python train.py --norm="rmsnorm" --attn_scale=0.235 --final_lr_fraction=0.0 --dataset="wikipedia_en"
Each number is 200 + 20 x the weight over the matrix's rms, rounded and kept within 0 to 999. Layers, rows and columns count from 0.

# layer 11 MLP up, 640x160, rms 0.255, rows 0-40, columns 0-79
203,213,214,170,191,183,187,162,194,209,218,183,226,201,170,167,195,225,195,205,205,193,185,184,236,218,198,198,176,202,181,200,160,223,174,156,192,180,216,212,182,200,191,176,222,201,190,198,187,204,187,214,208,174,208,202,212,214,191,207,200,241,207,182,203,204,215,179,211,201,210,180,198,166,201,223,198,194,193,190
183,236,201,194,192,197,199,173,177,179,178,190,197,195,195,194,217,199,195,186,210,202,195,215,156,200,195,198,193,204,150,202,194,198,170,201,181,199,211,190,182,202,220,181,185,181,197,186,182,241,192,237,211,219,209,223,202,190,208,177,211,206,213,174,189,219,170,195,224,193,192,176,184,189,196,212,196,188,218,178
211,216,194,171,201,199,193,185,187,184,206,200,205,185,226,185,199,220,243,201,174,222,172,201,192,203,183,211,167,194,201,206,201,228,174,174,178,193,198,174,162,205,204,195,167,175,176,191,195,225,206,208,215,189,217,178,217,169,224,194,203,201,203,157,183,232,180,203,179,181,202,179,182,182,212,198,208,201,154,191
194,198,228,179,186,174,187,185,188,179,197,206,209,205,207,189,195,206,191,137,211,190,176,193,206,175,203,207,170,217,195,217,202,170,184,170,201,161,232,204,197,234,204,196,192,208,192,189,227,216,177,182,190,210,175,184,239,213,196,194,256,225,212,219,186,249,207,255,201,190,179,162,168,251,195,199,204,183,216,202
203,197,193,214,188,193,206,177,202,181,187,158,180,159,194,151,210,203,193,189,171,208,175,224,188,215,204,196,225,190,161,217,232,210,176,219,217,177,230,193,204,227,171,196,182,164,219,175,224,197,184,216,211,211,217,173,221,181,175,165,212,187,227,215,207,182,195,184,210,201,165,208,179,187,210,196,210,188,212,176
199,247,200,167,171,176,200,199,192,229,178,183,203,203,203,199,253,180,141,202,231,178,177,184,222,203,148,207,238,208,214,211,212,233,203,203,194,217,208,195,183,203,200,157,201,183,234,174,192,204,201,195,209,202,174,169,205,182,214,194,213,249,219,183,207,272,201,196,210,214,194,184,194,156,190,208,208,204,214,198
206,196,181,165,193,193,204,177,200,183,211,193,212,219,183,190,203,180,215,204,236,220,228,188,219,207,201,201,182,171,209,180,212,216,181,213,198,236,216,205,214,182,199,191,217,196,201,203,205,177,231,180,234,223,200,210,212,215,203,179,214,206,230,214,194,196,191,194,205,189,181,175,207,216,218,213,177,181,195,180
210,222,213,200,197,213,203,190,252,193,169,197,209,189,198,188,220,164,186,217,208,214,177,208,160,221,184,200,175,201,177,212,221,203,181,140,178,166,193,221,163,192,106,201,200,197,201,188,171,191,178,225,216,195,224,207,223,168,222,194,182,181,203,192,197,225,189,205,189,204,193,204,194,212,195,187,209,191,204,198
189,175,201,194,190,203,190,197,176,208,197,207,194,210,167,211,199,224,237,151,166,209,190,212,213,196,190,200,173,212,187,185,165,197,229,224,197,191,227,194,198,224,212,217,193,219,186,162,196,159,232,179,199,194,219,223,186,191,195,196,202,186,235,183,180,243,212,265,183,220,177,203,194,230,220,204,214,212,184,195
203,196,181,183,199,188,210,209,203,216,195,203,185,251,153,197,186,206,215,201,226,194,182,201,185,188,234,213,202,200,191,177,205,189,204,193,185,195,229,193,159,201,186,201,163,206,191,193,198,205,207,186,213,182,238,195,202,175,211,184,236,199,189,200,225,178,158,193,211,212,180,184,185,225,188,194,187,195,206,184
177,168,222,191,203,190,191,153,189,193,209,204,222,192,219,173,220,189,179,195,210,204,216,219,204,206,162,225,219,172,191,200,183,167,185,210,216,193,239,207,164,233,204,180,225,215,211,212,198,230,171,200,198,205,201,187,214,224,181,225,189,233,193,208,208,219,176,227,211,211,190,182,220,228,172,200,190,201,209,147
205,208,197,186,173,184,188,164,195,208,199,171,211,198,192,200,216,153,178,190,183,201,219,212,213,208,237,221,214,179,218,197,198,206,188,221,178,179,207,196,189,204,184,175,204,159,208,169,167,213,212,185,208,216,216,206,219,218,212,192,185,230,197,166,232,223,230,223,202,218,173,188,191,165,198,227,234,200,187,207
185,198,173,178,153,186,187,188,195,203,198,210,227,204,193,195,205,166,226,188,216,190,159,207,179,232,173,192,172,179,197,197,212,200,201,199,218,163,207,220,182,198,143,206,195,189,212,189,196,215,210,219,202,207,216,218,211,199,207,187,220,212,208,203,213,205,199,196,207,197,208,204,190,183,233,213,185,201,188,187
173,238,182,166,164,169,192,207,216,192,208,157,191,178,203,175,213,182,129,166,210,188,192,196,191,189,193,207,234,230,179,195,233,186,196,191,189,201,196,195,204,223,186,180,174,175,198,184,209,192,216,198,195,203,209,226,197,171,228,185,212,190,166,215,183,209,186,166,215,200,191,204,183,193,179,198,242,215,188,182
195,228,227,233,185,178,202,200,233,210,205,184,211,180,173,189,213,240,176,157,206,194,212,213,144,196,155,219,171,214,229,177,188,234,175,216,195,207,223,161,193,192,179,199,218,176,190,184,211,190,212,200,207,212,185,167,208,186,206,189,208,203,211,215,163,219,209,189,212,196,203,221,166,168,182,199,204,191,180,187
163,204,177,194,199,192,172,197,182,189,173,226,190,199,186,207,191,189,173,204,196,208,190,208,213,187,215,221,188,210,211,206,180,210,183,197,191,204,203,165,158,205,211,193,209,199,183,198,189,239,215,219,192,201,183,214,213,197,196,196,223,178,201,176,195,221,187,235,205,218,187,199,211,195,201,193,196,186,176,198
192,208,217,180,172,198,192,191,226,180,249,193,199,220,170,237,200,191,202,221,219,196,202,195,174,202,200,217,201,189,182,191,204,207,184,231,199,216,219,196,186,213,211,188,256,193,222,143,209,176,209,205,159,219,214,221,193,192,246,144,223,158,211,185,214,188,186,200,213,203,177,169,195,195,210,204,205,175,189,204
182,222,174,205,195,177,178,164,232,213,193,180,191,191,165,197,187,174,199,201,190,170,188,209,196,227,191,208,195,219,229,230,215,221,200,210,206,177,248,202,202,238,140,195,240,207,224,203,211,231,181,254,229,239,192,180,197,206,181,169,193,195,205,178,178,215,193,202,179,196,165,213,178,236,194,204,178,171,190,194
134,219,224,150,157,187,221,182,182,219,196,201,216,217,209,207,208,179,184,187,230,180,207,210,209,176,181,209,196,174,162,213,198,211,177,198,211,213,239,237,186,206,199,210,193,177,194,176,209,233,199,179,241,223,193,182,206,166,201,180,202,216,176,201,154,206,182,217,186,209,210,202,178,187,181,178,184,218,189,187
214,241,220,165,182,200,177,155,205,222,193,195,188,221,191,188,207,205,199,179,193,227,201,193,197,180,180,192,206,232,220,188,189,210,208,177,216,194,243,239,191,231,195,195,208,207,215,201,214,183,176,199,222,202,169,218,188,208,205,203,211,215,221,185,208,218,203,233,203,215,194,185,155,217,214,209,223,217,224,210
165,193,166,203,192,187,166,201,167,198,209,210,228,155,178,195,227,177,208,217,180,209,195,210,176,186,212,192,188,207,208,185,170,212,202,164,194,190,203,205,200,199,213,219,142,190,177,164,217,224,196,210,166,193,196,197,212,230,234,186,183,209,188,166,211,222,217,211,201,195,174,213,191,123,182,210,210,190,206,207
178,196,202,181,184,195,162,186,192,229,202,215,207,242,203,211,218,220,203,226,195,215,185,197,223,221,190,198,182,180,164,162,199,226,220,175,178,209,211,199,189,194,176,197,191,189,145,177,201,222,178,187,175,209,187,183,209,222,249,224,189,222,215,188,209,220,193,175,179,203,184,231,169,188,199,224,218,211,187,166
154,181,167,200,173,197,212,189,188,133,173,162,191,170,165,199,206,160,168,213,187,176,180,236,187,198,145,229,189,222,194,200,234,207,176,234,204,210,230,148,182,239,200,140,160,218,187,179,246,227,216,226,196,164,251,179,233,178,218,189,184,217,208,179,237,204,181,222,242,149,154,171,201,186,223,217,208,153,185,194
213,149,164,212,192,192,210,203,178,165,196,192,210,183,185,156,212,203,218,212,218,195,203,197,192,196,226,205,207,190,214,199,185,242,199,213,218,175,232,206,153,200,194,177,186,181,209,220,226,182,164,201,201,203,178,208,207,173,183,194,193,220,209,199,178,236,186,188,231,213,206,157,189,217,200,198,178,212,189,223
179,180,190,224,175,201,163,181,199,196,193,187,178,204,184,204,205,207,179,175,199,215,181,196,201,217,196,209,177,215,198,205,211,203,196,200,198,208,243,217,190,221,199,148,207,230,261,177,228,192,214,188,220,185,217,223,205,214,181,198,184,245,178,220,196,196,220,216,199,170,194,161,213,166,199,225,224,188,213,201
155,202,177,175,170,208,212,195,227,180,230,195,199,214,179,209,218,219,176,225,221,199,190,214,170,202,209,235,169,187,182,182,218,198,188,204,202,211,204,162,203,194,201,187,237,189,190,191,204,228,205,204,197,205,196,194,175,167,216,161,204,210,210,204,196,209,170,222,233,171,182,216,210,168,212,183,220,188,182,194
176,168,170,204,216,150,203,200,233,196,204,197,190,180,165,192,203,169,215,192,202,184,185,212,182,207,210,229,188,180,188,219,206,203,186,192,215,168,253,185,212,193,182,210,192,187,176,151,205,230,215,236,216,210,246,200,203,202,198,172,204,212,214,217,143,222,228,176,192,202,179,144,195,181,200,201,212,174,189,238
171,238,203,189,198,184,214,160,195,205,202,181,184,175,173,187,213,204,172,171,192,208,187,211,187,223,217,197,201,216,176,185,206,193,235,197,221,174,202,184,177,207,198,202,189,192,213,189,191,183,176,228,189,205,193,196,220,206,201,216,202,193,184,210,192,191,194,177,226,178,189,228,172,201,226,204,243,165,224,210
195,231,175,186,196,159,173,193,215,177,168,211,203,198,186,194,230,190,211,181,196,177,158,186,235,186,226,194,158,208,201,226,189,179,203,204,194,180,216,211,185,212,136,193,175,180,201,201,194,217,214,195,215,210,212,214,195,160,239,172,181,183,175,212,217,233,214,188,209,200,194,187,192,203,170,191,207,181,182,205
178,201,185,178,186,215,198,190,180,159,184,182,190,194,152,189,188,219,225,200,205,207,185,202,202,172,204,196,197,208,206,210,186,209,188,184,190,191,216,177,202,214,208,211,197,187,208,209,217,200,219,214,225,195,201,218,199,184,228,194,211,238,182,188,191,226,199,241,185,190,166,182,177,227,204,201,208,194,198,200
208,235,211,162,180,206,195,191,188,176,208,206,199,193,183,194,175,200,194,178,193,162,206,211,203,193,195,197,216,185,207,179,202,211,188,176,219,200,212,194,161,221,209,195,226,191,209,196,207,194,187,211,225,223,216,229,204,211,221,211,210,217,181,185,196,185,202,229,193,188,212,185,200,218,226,221,219,199,194,168
197,204,192,203,152,168,187,203,182,196,163,194,213,223,151,160,203,163,156,186,228,201,224,209,204,224,215,196,162,213,176,207,241,194,200,195,162,199,235,177,170,208,185,128,191,196,202,195,213,193,208,190,186,181,213,183,226,196,201,180,214,233,204,183,225,225,232,176,231,210,157,176,200,190,169,247,205,167,169,191
206,202,169,198,148,172,222,182,223,174,162,215,236,243,199,176,181,184,200,204,221,209,181,197,209,169,191,207,168,256,195,214,217,163,155,196,216,178,223,219,173,224,186,186,194,214,201,194,199,243,164,256,205,192,200,193,205,220,160,205,221,194,185,192,221,207,167,205,225,180,202,203,142,200,200,219,193,185,205,219
223,237,191,205,188,217,200,192,183,208,212,190,195,199,191,177,218,187,156,214,214,198,192,205,200,198,166,215,215,191,193,194,220,204,207,217,200,190,215,199,182,202,206,199,166,194,199,192,184,208,235,210,180,164,211,190,195,202,191,207,162,229,190,206,204,209,185,189,198,190,206,240,190,208,203,221,228,207,197,142
194,194,204,156,181,205,194,194,190,210,247,209,191,194,164,165,214,216,215,188,168,257,203,229,171,229,162,201,163,212,199,182,202,199,212,236,186,203,236,185,174,204,158,190,186,178,170,187,175,234,192,217,201,231,214,203,234,200,243,176,200,196,182,199,223,202,211,220,237,195,157,210,178,166,195,194,183,186,192,212
222,188,209,220,186,247,229,202,202,193,189,204,184,212,179,194,219,212,192,204,190,189,194,237,193,234,192,225,185,175,149,224,213,186,152,212,200,203,215,163,160,208,155,197,197,143,214,213,175,210,208,194,172,217,206,183,232,173,213,193,211,205,199,164,204,227,198,210,194,212,209,210,183,205,202,189,206,208,188,205
206,170,181,188,186,174,178,182,245,188,225,205,213,203,168,186,200,208,200,206,237,222,197,203,235,200,179,235,189,208,223,182,237,171,206,212,186,225,202,195,196,208,218,165,194,180,215,204,200,197,189,219,229,171,198,202,217,219,220,191,207,186,222,197,214,222,198,204,210,208,193,191,189,211,216,217,203,227,225,166
186,180,193,225,175,203,197,190,210,172,187,193,197,216,186,180,220,164,163,199,190,220,220,200,156,212,183,193,209,223,194,164,197,191,185,207,188,194,189,204,182,217,197,164,243,190,218,171,165,205,200,173,222,201,213,225,221,195,204,204,189,203,198,202,219,205,162,201,228,168,200,235,220,189,210,206,202,196,227,205
204,232,212,155,189,188,219,190,197,191,163,206,181,186,194,204,213,210,221,184,185,210,207,204,193,186,203,218,177,204,186,223,200,199,206,198,192,172,206,195,172,211,207,168,175,208,243,215,232,196,192,197,212,209,197,196,224,152,228,194,204,229,186,187,213,215,219,178,186,199,187,181,219,197,214,202,185,188,188,170
170,211,208,207,183,171,173,187,190,191,206,194,189,223,219,183,214,208,203,188,172,167,203,221,210,192,197,214,203,214,204,188,221,210,194,150,217,190,235,210,186,226,200,173,190,210,176,231,192,203,185,217,177,218,176,205,220,200,200,181,181,221,190,192,217,234,170,218,198,206,150,211,189,220,194,198,198,195,202,220
176,243,226,168,184,202,221,200,216,207,210,191,203,227,184,184,216,160,148,167,188,206,232,188,192,194,199,201,204,214,179,231,168,182,177,189,190,203,190,197,183,209,179,199,188,169,215,169,204,244,178,195,212,219,193,175,208,209,218,192,194,225,186,210,211,185,210,194,215,207,194,212,190,195,233,215,221,185,208,200